Part of a small language model's weights.
Size: width 160, 5 heads of 32, MLP 640 squared ReLU, vocabulary 2048, 4.94M parameters.
Architecture: LayerNorm before each block, rotary positions, no biases in attention or MLP, tied embeddings.
Each number is 128 + 32 x the weight over its row's rms, rounded and kept within 0 to 255. Layers, rows and columns count from 0. Numbers have three digits each. The size before them is the row's rms in percent of the matrix's.

# layer 7 MLP down (transposed), 640x160, rms 0.106, rows 507-547, columns 80-159
096:097095079124126122104178141152149101132163144113119158156097108073116122155036188108122151099126168172113116130160129108082085143122123105066203120097151099166104155112112156154060116135150112093102150148188093146099117157109182074110139108
095:153107127131118131108149189117123143109121145151115126127124191168140233127137083096093130058129123111115134195100077125151119155092168139137107134119135144161169103141111161127105070133140157123126095106179076131078118121077123170105085173
098:179159079163100133120126122120105127145107094176068125083113097098117171108171114162144107124142123146098146184131157120156108057165059159097198113156164096079109040082135110161106116161133068141157114157181096104198179143127104165128081134
097:139142079172145093110160076090082099122180142144157103144097137144102163131118090066108109131132145124129128157122176093130163107124149085139126089112132077073065112071126076083128094124155132181105123141132116169114118107200176138059127131
101:151127098166148130146164149121125054123181145106109143148173145103162106190058126132114110133196096104085124159133141142184087163121082086163120090188149127069193117108150063126150171144075136106118096131110109077167139098106104139127130124
107:112162144071157196143180122137095158144166094154151138121145121148155096188157162132117154114131076094122089122105175091106032126171194129142136091195137165150117173164187160084141133094098122112138100120115143125206086090142146162144103121
102:059096122094169060079080105116141085132171165169115049123151024149109106140164073158120165116147151107158134157123139073143184138129146105099165112158123136163061092092144133152123120188148138090135125099067132133161155127127147112103084104
096:110122120186127060079099135114149084110117151164086107136190163139092079190112120182065143123147142121132129133105062154143141140082123141127154112108076166164095092116221202161146081112145122108107149199142153109108145126118185115059120138
095:179120117070125133154162101106159131162111063158137114176120113158088202130194110114107156114144164184146173161180133199166106094157112147143095139125120114131079138086084146179141119154097073153147175106119089097146169069176120096144123090
097:126193177133161148144163098107130144186095130126092169145145103133116098166081162169094161125136146078089088119149149125152117108202113114067198167120144097094045080136121140098105090156126122124089161173111157091125150093153148115144147140
098:173161123070093135107167174151113149107118160113162103115164230113159088144111184094108124170119063122138130111099174158190161088143172094138170143054130132149161129114093097177128153128121159178104166181137113122118093146166131116191111130
098:140167134121076127079163041079120096203150087154127140138097088103080132170087167084114104099180107152128131111143131123167112165138121123159115124184188191109121179086141126136108098182137149125092106120149176117121116139136165163161140118
099:098171136082037132110112170054088144142098119156152180128072139168118156155174090120119109175170083085155101118146194048116189095149127119132134094125142127154097113127126103154127100133136115105092140052136155130093123145174200122122146143
082:132185161108138092192207127158156093173127102161136138143147068156117105149114122136081162086085106132104181093144141130139049110120138160110112157160127075192127126158102116118158083086170134160168166040132136159067119147128109111104063134
098:149138147137160133133146086083071141187155100065074115159176088129125162111170180105143107117129177166150123128082090118161087142117139103088112157092096167138114119160119135044155109160181122114150097152132103135117171101118101160093131185
099:120105128150131143111174210107161090183142119121075105109172170135126118131077101195114117134164166113136130071084202105111102108078151157092073137169193110074044103117099163156088198165098129070129164109127142125077097113102159135162109148
098:108142092096178129134089136132120154165125114122172173134155165119099162147125137175097166150104160125096118081122080133111128160098144059129076176145096113128169122096120125104148131167183140131153151169143174142103167113099105157088132126
099:163058108169160128133114152123165124113138123090116162148130160144100087116205113170182071141089160111156131130176174145162089151164131116133106111124137091153106173172116110089157097151126119142159118242132151119093149134132100121105189156
100:102138150142119141145121067124094111163145096178114167179102154114153121209114099132127094178100148115112107168183115161127138078116094120149129112122161115108074168169051154111100107184119067091081158104130113175077120133163131176131155151
100:091129066144244151168116133161109167155097104130146110141108104095099122139150176109142161167064127123159114122096148116148147145124178149149096034161124094109132146086163100160128085144146083057170152098085132155124137102194097198131191157
104:148144100117103143149128140185159114145140131090167093047135088137072053127119089115122145147147166145133178075099124140162165128091164203159072086088108102078099085141169081178081113175111122134118115134117136114086157131138181138111102116
101:142052119117101127172144095155068116102158120127144075127079101144146085082112090097107138171142146149131144099068161082136119127143097079128083159157133150142175105049092092061171097169150104146178131126131142105111183142150164087094086157
096:184154106125115112153103169106093145115129171100083102082123085053139118131111124175151117140127096122120143222107092118151129136097109145144105146158164180149135163174159114127154055116149101097134050131098122118083172192131116169124073106
095:196120148102067131107071126197134115137115113152148088111095113100111102109093119158110124153107107174122064154120170110122130132115106161142123163136138090139096127157112097110119078147113180118069168117079186099118172148105115201141161083
105:107119162125089109069103125082135140100154057115147187193180055150085133185118174124109108104118135106115061144120138148186107126107149150139134132107158150148166107143100141121060063175105122159119113158055116145110180147179206148114148146
107:136148072118086112117123085128133152158083114107161120141161106056116129148162146149145127106102122190225104110048170139104062082096119104096124150170100107164146102073099221127124194114138176135145123098097144134138128116134126113091203152
093:160176162138134135112145126164139176136114097165146181175088146115123152090090128125108145161122188104145094137081121064121095101072115073112168120108138132117112083147149165130144131099161178200154103137100138139130115085141143164183106113
104:092151100205116075079088104101108182086119152093122108119187149128087126140107119117105136085170071157104072120152143100119154173128065140163122100076118132121070137164092133159101084146141174129148118158139115156131168112079114126126084183
115:139191119086129137158136143114119188142087083119140091118171120133147098156174103159121143123143096135107109220136131117090157116154138160134153122151106147096164081113154149129149085160059187160098144130147161140112128107136141086118082154
095:179106126099157095116131138074133108122103169150146102109167104153119169172160117157162188106076078138160164144151112103133131153101147149072126104138146156094076105080133136175124100150150076167115132132067182112175123116087095139070125160
103:145125106156154150130113100109105124134136139105115103131138139175147158187110116125124162115122136130138135178181188130097148150084185154155129138139159105125158168107087132112100102116147112134131111071122239151122139188131152132144114163
093:156184132100124169090121152139081132118089127102106082106067091143197102103163148142101084184142168066080139082086133092135116132107169127117166088180099122153154184139088131078178120045114161101076156142193141188168117104088135143102087139
088:148139103081135131184079106161143155127089127164128117138124061112130151154134037120094192113119109109107062115143128068146145149121158102148110128122113163126133086179115117118101190107098108043096204122157124123203110120151115189117150084
087:141137082168097095131181108174093121140143056137137130178120090113088122147160120116136118137085117134091093091134107071111118063061171127152111095158091174109144097128119191119145115221083122136146126085092097079104131174094130139092097124
104:159153154129082156093185126101122245129191173119182141131140164131130126107108133113114088172139130144132119128104117057144132139204145159173089192146136117131159140140127114128047156076116124106122166113126110160078157121155175148137154144
087:118141148141151103080119123085142171099134109103138130091165111084160139110062145114101115145120122127090114110130180150085099101166129098098122143150140118162147120115119174109157144136137142160121091147102102099065138126110124132133096148
104:132174087200140146085135156185156128153104125096148137158130116122152103186113094147116120144136149171082139069120105180152113100151135150155101140162095104083025112185132176145127181143174107138127128104041147054146079110077153180086107146
110:111114126097051123089103103113145101123112093185117105098135142128167110145123180123135142195116177095109114132110154183152121143102103135083118140132127071138141071129102142110091138164145118180102146182125117123159095053219150191127139129
102:113150125122180124121143155137104108166178112050164124167122150094107107113144165255077123131108099111135096081189140135101129049148126180136136183062128150210137157085087143085129126088107155137112109146158141157094126117083142103112112117
099:092147138097111126175113132174167095143152129159105120160126124110095136155073113117129111130094171091152142087114125095075136140119138134168197103110159142125149131108151106074093086153151134099116134088099076100127066158055202145147067093
091:092141155084175154109145160071147122170180109171192124170150093096090084130053139172096131114139145136121183082143152118103172166117099128143003148163144136049155119124123107139098182184130124123107120157090132160190101165124168100135168162
# layer 7 MLP up, 640x160, rms 0.114, rows 508-547, columns 80-159
092:139122157095144088110133131145144151129159116099165131167111128136093140166091105088107151125149135111173114066156124082137138106094152083119211093153147165154156099103090172103131141200090122108119132128170134122111139159139101168081159081
099:087138168101114131144128142146133122139114136200081101146071143114183149180150142139135189097179094093133123097155118105125137155071117127131218134150042161147147217130118176115122165215138124098121166137092122155156135145125109165082128156
098:161100181109170099082154149117178102139155111120178153161116155131099115141092181105070122122124114162099131153142078182134142134101098199123112145144183117097130104142128125083121158113097123108138068130136151138154112167124150112146099059
097:147169122148147136117143089124087151089126099172165170100144126191089127150148091080123152119127170059152099126152097136149158131157161106124093182058162116124145151112107096125127055187180139135118121136114082137140142086154109133066141149
103:096158111075131178104126071156129219123165159195076126191117130148152113126175151112069123125142168114178159172161141125099152132191171094124156134173121149087119083136097149122141113117096105130099158048111121145180102116207136090171119178
093:118136113125196142132154168088171127136170144148106142122122195161134124091151142089185126124109105160135106129149076094105177153087110054130153105095100136078115208118116161068180094132121110098154104116142076134131095146097088082101142100
100:137076126135177143141163161126099104023157117167082206110099144099129100205126144154134120145143113105198119080154144081063115139130171144181119183144069120115109129151121132176105165173091182058130138116128170101077205127105089106114138150
090:134133161163108166131188146119089142113087181124144121160041131141137121107140113109136143148138094163176124107109115142123087145087065138201099162155100078120106123147095118100110065103209144129086123166159121101153105204141188081083088165
092:149030177106172136179114180085186130071121135108075109156114128095173143181109093104183141141130095146137143166135104160136149111112130132125200143105125118105156139164112156125155099166114134096110133130128124177171077063220155150142128168
093:125063156121120141098119129123112105136160138116153132132078113128147144091147112075121136117104167105112136146186040130133095141137177113096190161093117087137066216130175119136135138117151081155132083076161134100132176114132123165181147103
096:163115125118128112132151132099108068131126140093157117133123134101113144179094111148115094161131115088159124178131195139170130083158130136158127127131155108123094119149182147163141228099120158130155112097173102182080134135157117162120127173
101:093105180134155128107116161039172165083168106139092108110050193135116151105101135113135112127142138178108128113157141142143125091121142100140165155129063142137139137134088155129189105146152072136138071127125085132102210193139139081166089106
104:126105130126110123114127122105150160175133136110210116122131187119144111132147127123085115101122148114159150114134190115124160196113149084143115138073094137167165183120170162095146128085114171129127076129125077142120107152124105161120121164
082:084120163108130097178101141112153092155164209149120122123157079127086128113158149186118144131107126098125093158136126136113112106123100146118083088111099143098127107155200122159117155101178115121122073109137073156055114122141079119135114153
099:086150164089089140124142122109104117127140160166118134148109111172122108124115130111116112196153139160136111104078120143140138111134060121141161100079125173184136126070121131058144143162130088078108110080091152172076153110196094100133141169
107:130094164114113159145118109126177128143127093185165111117151125119107149118114141131198175110106147134149116114137081135067127172142152101137148140180112179095130124096093127155180153151145141097131160133140151152076116152185098070062103145
096:131091154132166106163147110161138209145129154127194206075084169117142111123137121032150168155197099126110133139139180124127113128113127135047174110097196099136097182150121082146169110121128102064177157131132145099129162142118214124110133150
094:153088108174134084154148179068169132096149140186127113116137145071125160155028100072120200138142101115146141144082085153113070142137142178132128113153080093106123116146120132141182200074134174122112134081147112144149128127134113107138184109
097:112098135105061104115137137179145089074097130108127164132095153045128165181133148146095125169160133144140107141113155132130141116135140149098127214177088104126142131129178217091142073073116184140108116151164078100167125132107104118133162173
103:100083089091128081071167182118193114163148097099102118100065142158105113157160194161126133122155147103126144095109109147118142065106157125155128160151158100167168154084140132149171084115163091153132119137152157129168110128155146122086113094
097:068152192115164155123126167080107118177098132152135092077142153124113139063120080118174097086187108152111121107051156096157120087110103166052100137083082139064159131105167101125146119164167090127126166117144089105170122149162137073185088183
094:063127091136171205099177141106095154116088152131154127147114154166096141155094088121139116139128086131112086131143078152157098083150127161131105142103141102156126093125153162159173108159071105122193076168128080154139121120081180148172121076
097:093145095124150169148177121117084111110124167071068222165113130179124098128172147129130155134100119144175156096150092105115110206106142100137106220088137140097113157153136114146144115179103143135139084097163145138184140137162086097146129152
103:143131174080189103153076143155112085116188125121194129098145135044114123141162154135124107133164172157183130196149131159158159134203089115134105157113104090152089088080149096107104155160062089167122182134106085116151155127108117149147106129
107:141100062098141108090166164128101102151095220150170140126124133155125129105133104131128120166099148079143132111141140091123162136124148085163164137148126126130127127163159156163150131124124112131119158103106123162143165155188125149176100134
090:122143141072186164166234083111145160130124180107077136165101108153157144107162184103152111138107162167145143154157114126097117103164122124141236135121123126139108138068149107065119146139076148112156101084148148121166141109145126164117096079
104:125132143101158133137100166150161087142123100193152181104172109130160124125105065116153149162157158078101114106144153112078195158098139081078115154129146164132153126141083149106245105121101114160164063148099140101128098110172189084135126151
116:104142113135092159133083133106154112146169132236096164124182110112127102124096143083146101139122129173106112169145226155124203137152157127068111097139093212131126124197184039126128151134144083100201092115147141100125110167153175126111164123
098:126117161151111152089087106145099090124087122161124101142098105124123125118127180162107080162148132146131154139142165131100101084171130123126116186132127148117178134148122146115107131113060083098128071073182126125103191105215193112090190095
101:101168119067120122118108240143062140095104136153151138152165093093086105101092132074161174171122131121130146124138119096140111104133139174061109112116124139162105102102114118157176087122110116153101143100139108141130143145145087137128127128
085:159139104115174114159153110137159179138113111173120132101170156151127126174165142165093126187142146125157162123080134165116165144110132119073188157112113194128159128129072100114115140198159089128152131128104139132148112120088117173140120127
085:155110173162154106095154152088112172073164106121148072082143151121112148143113130107149148172111105116125163127180155118183128097110157097142136141110078093134132223144127136151124132172156138168143159095111138140114144154131087137138110147
080:136099137160203183110122118159154107157087161124193110137167157134154153107120125140063141210113112113093135115128107128141175121142031154035135171104135108145133142154104156159195115126151149185182078113081086072136103104123141119137141114
104:129111040162153160139126207127095093116111087109213120107128120136111117154157108145168142102153131101083070144073171160113103082138093162131110155150148153124187128141101114183134111116096162118150149101089127133177117146106138183077166058
086:102141106122117117167114110170109072081093135158139144116106112162122058174127151120163146120155158114152112123139073114168134129078094194157120097060147125130083103134131150133116098135073097118123108117140110140146150130121162171106161026
109:139132148139132157143088154153141087160159126089124102110142143083139149116093091093093116101133107156157141124113111081038110102164207119142152097137133146085121148168098125198196082065177134073063122102128092099185120107112111131133174130
107:147180110125113154121124111121191133161125079175155149206130132132124156135176104148178143163139120125125134115085086151152131130145039116111124149124123095140134113120124111190149109143105129144184100182074143139105153112117031201095109122
105:131122099101106103101130176161163139133093141109102153132128149176106167100101185121125103154094175138127150198068147127132113138186143170105220088170148107095085115135164121147106100128150139143115129122045091114119093121088124097105168095
099:090115179115084113075137131082081106100128142138158154169146113170101078091091191148126130113097142141109108131159115121138126138103073177159102098109139129161101060088081153140125175075112098123151129102061121103174133077099103161147138123
092:147142117159090100110100086119106211102112132160115129167161174145132168110142199148183194096216136134131108092131052125098111121145143136122131122084151139126173086112146199105101133116190139147171084085147093170086153124112170159164114120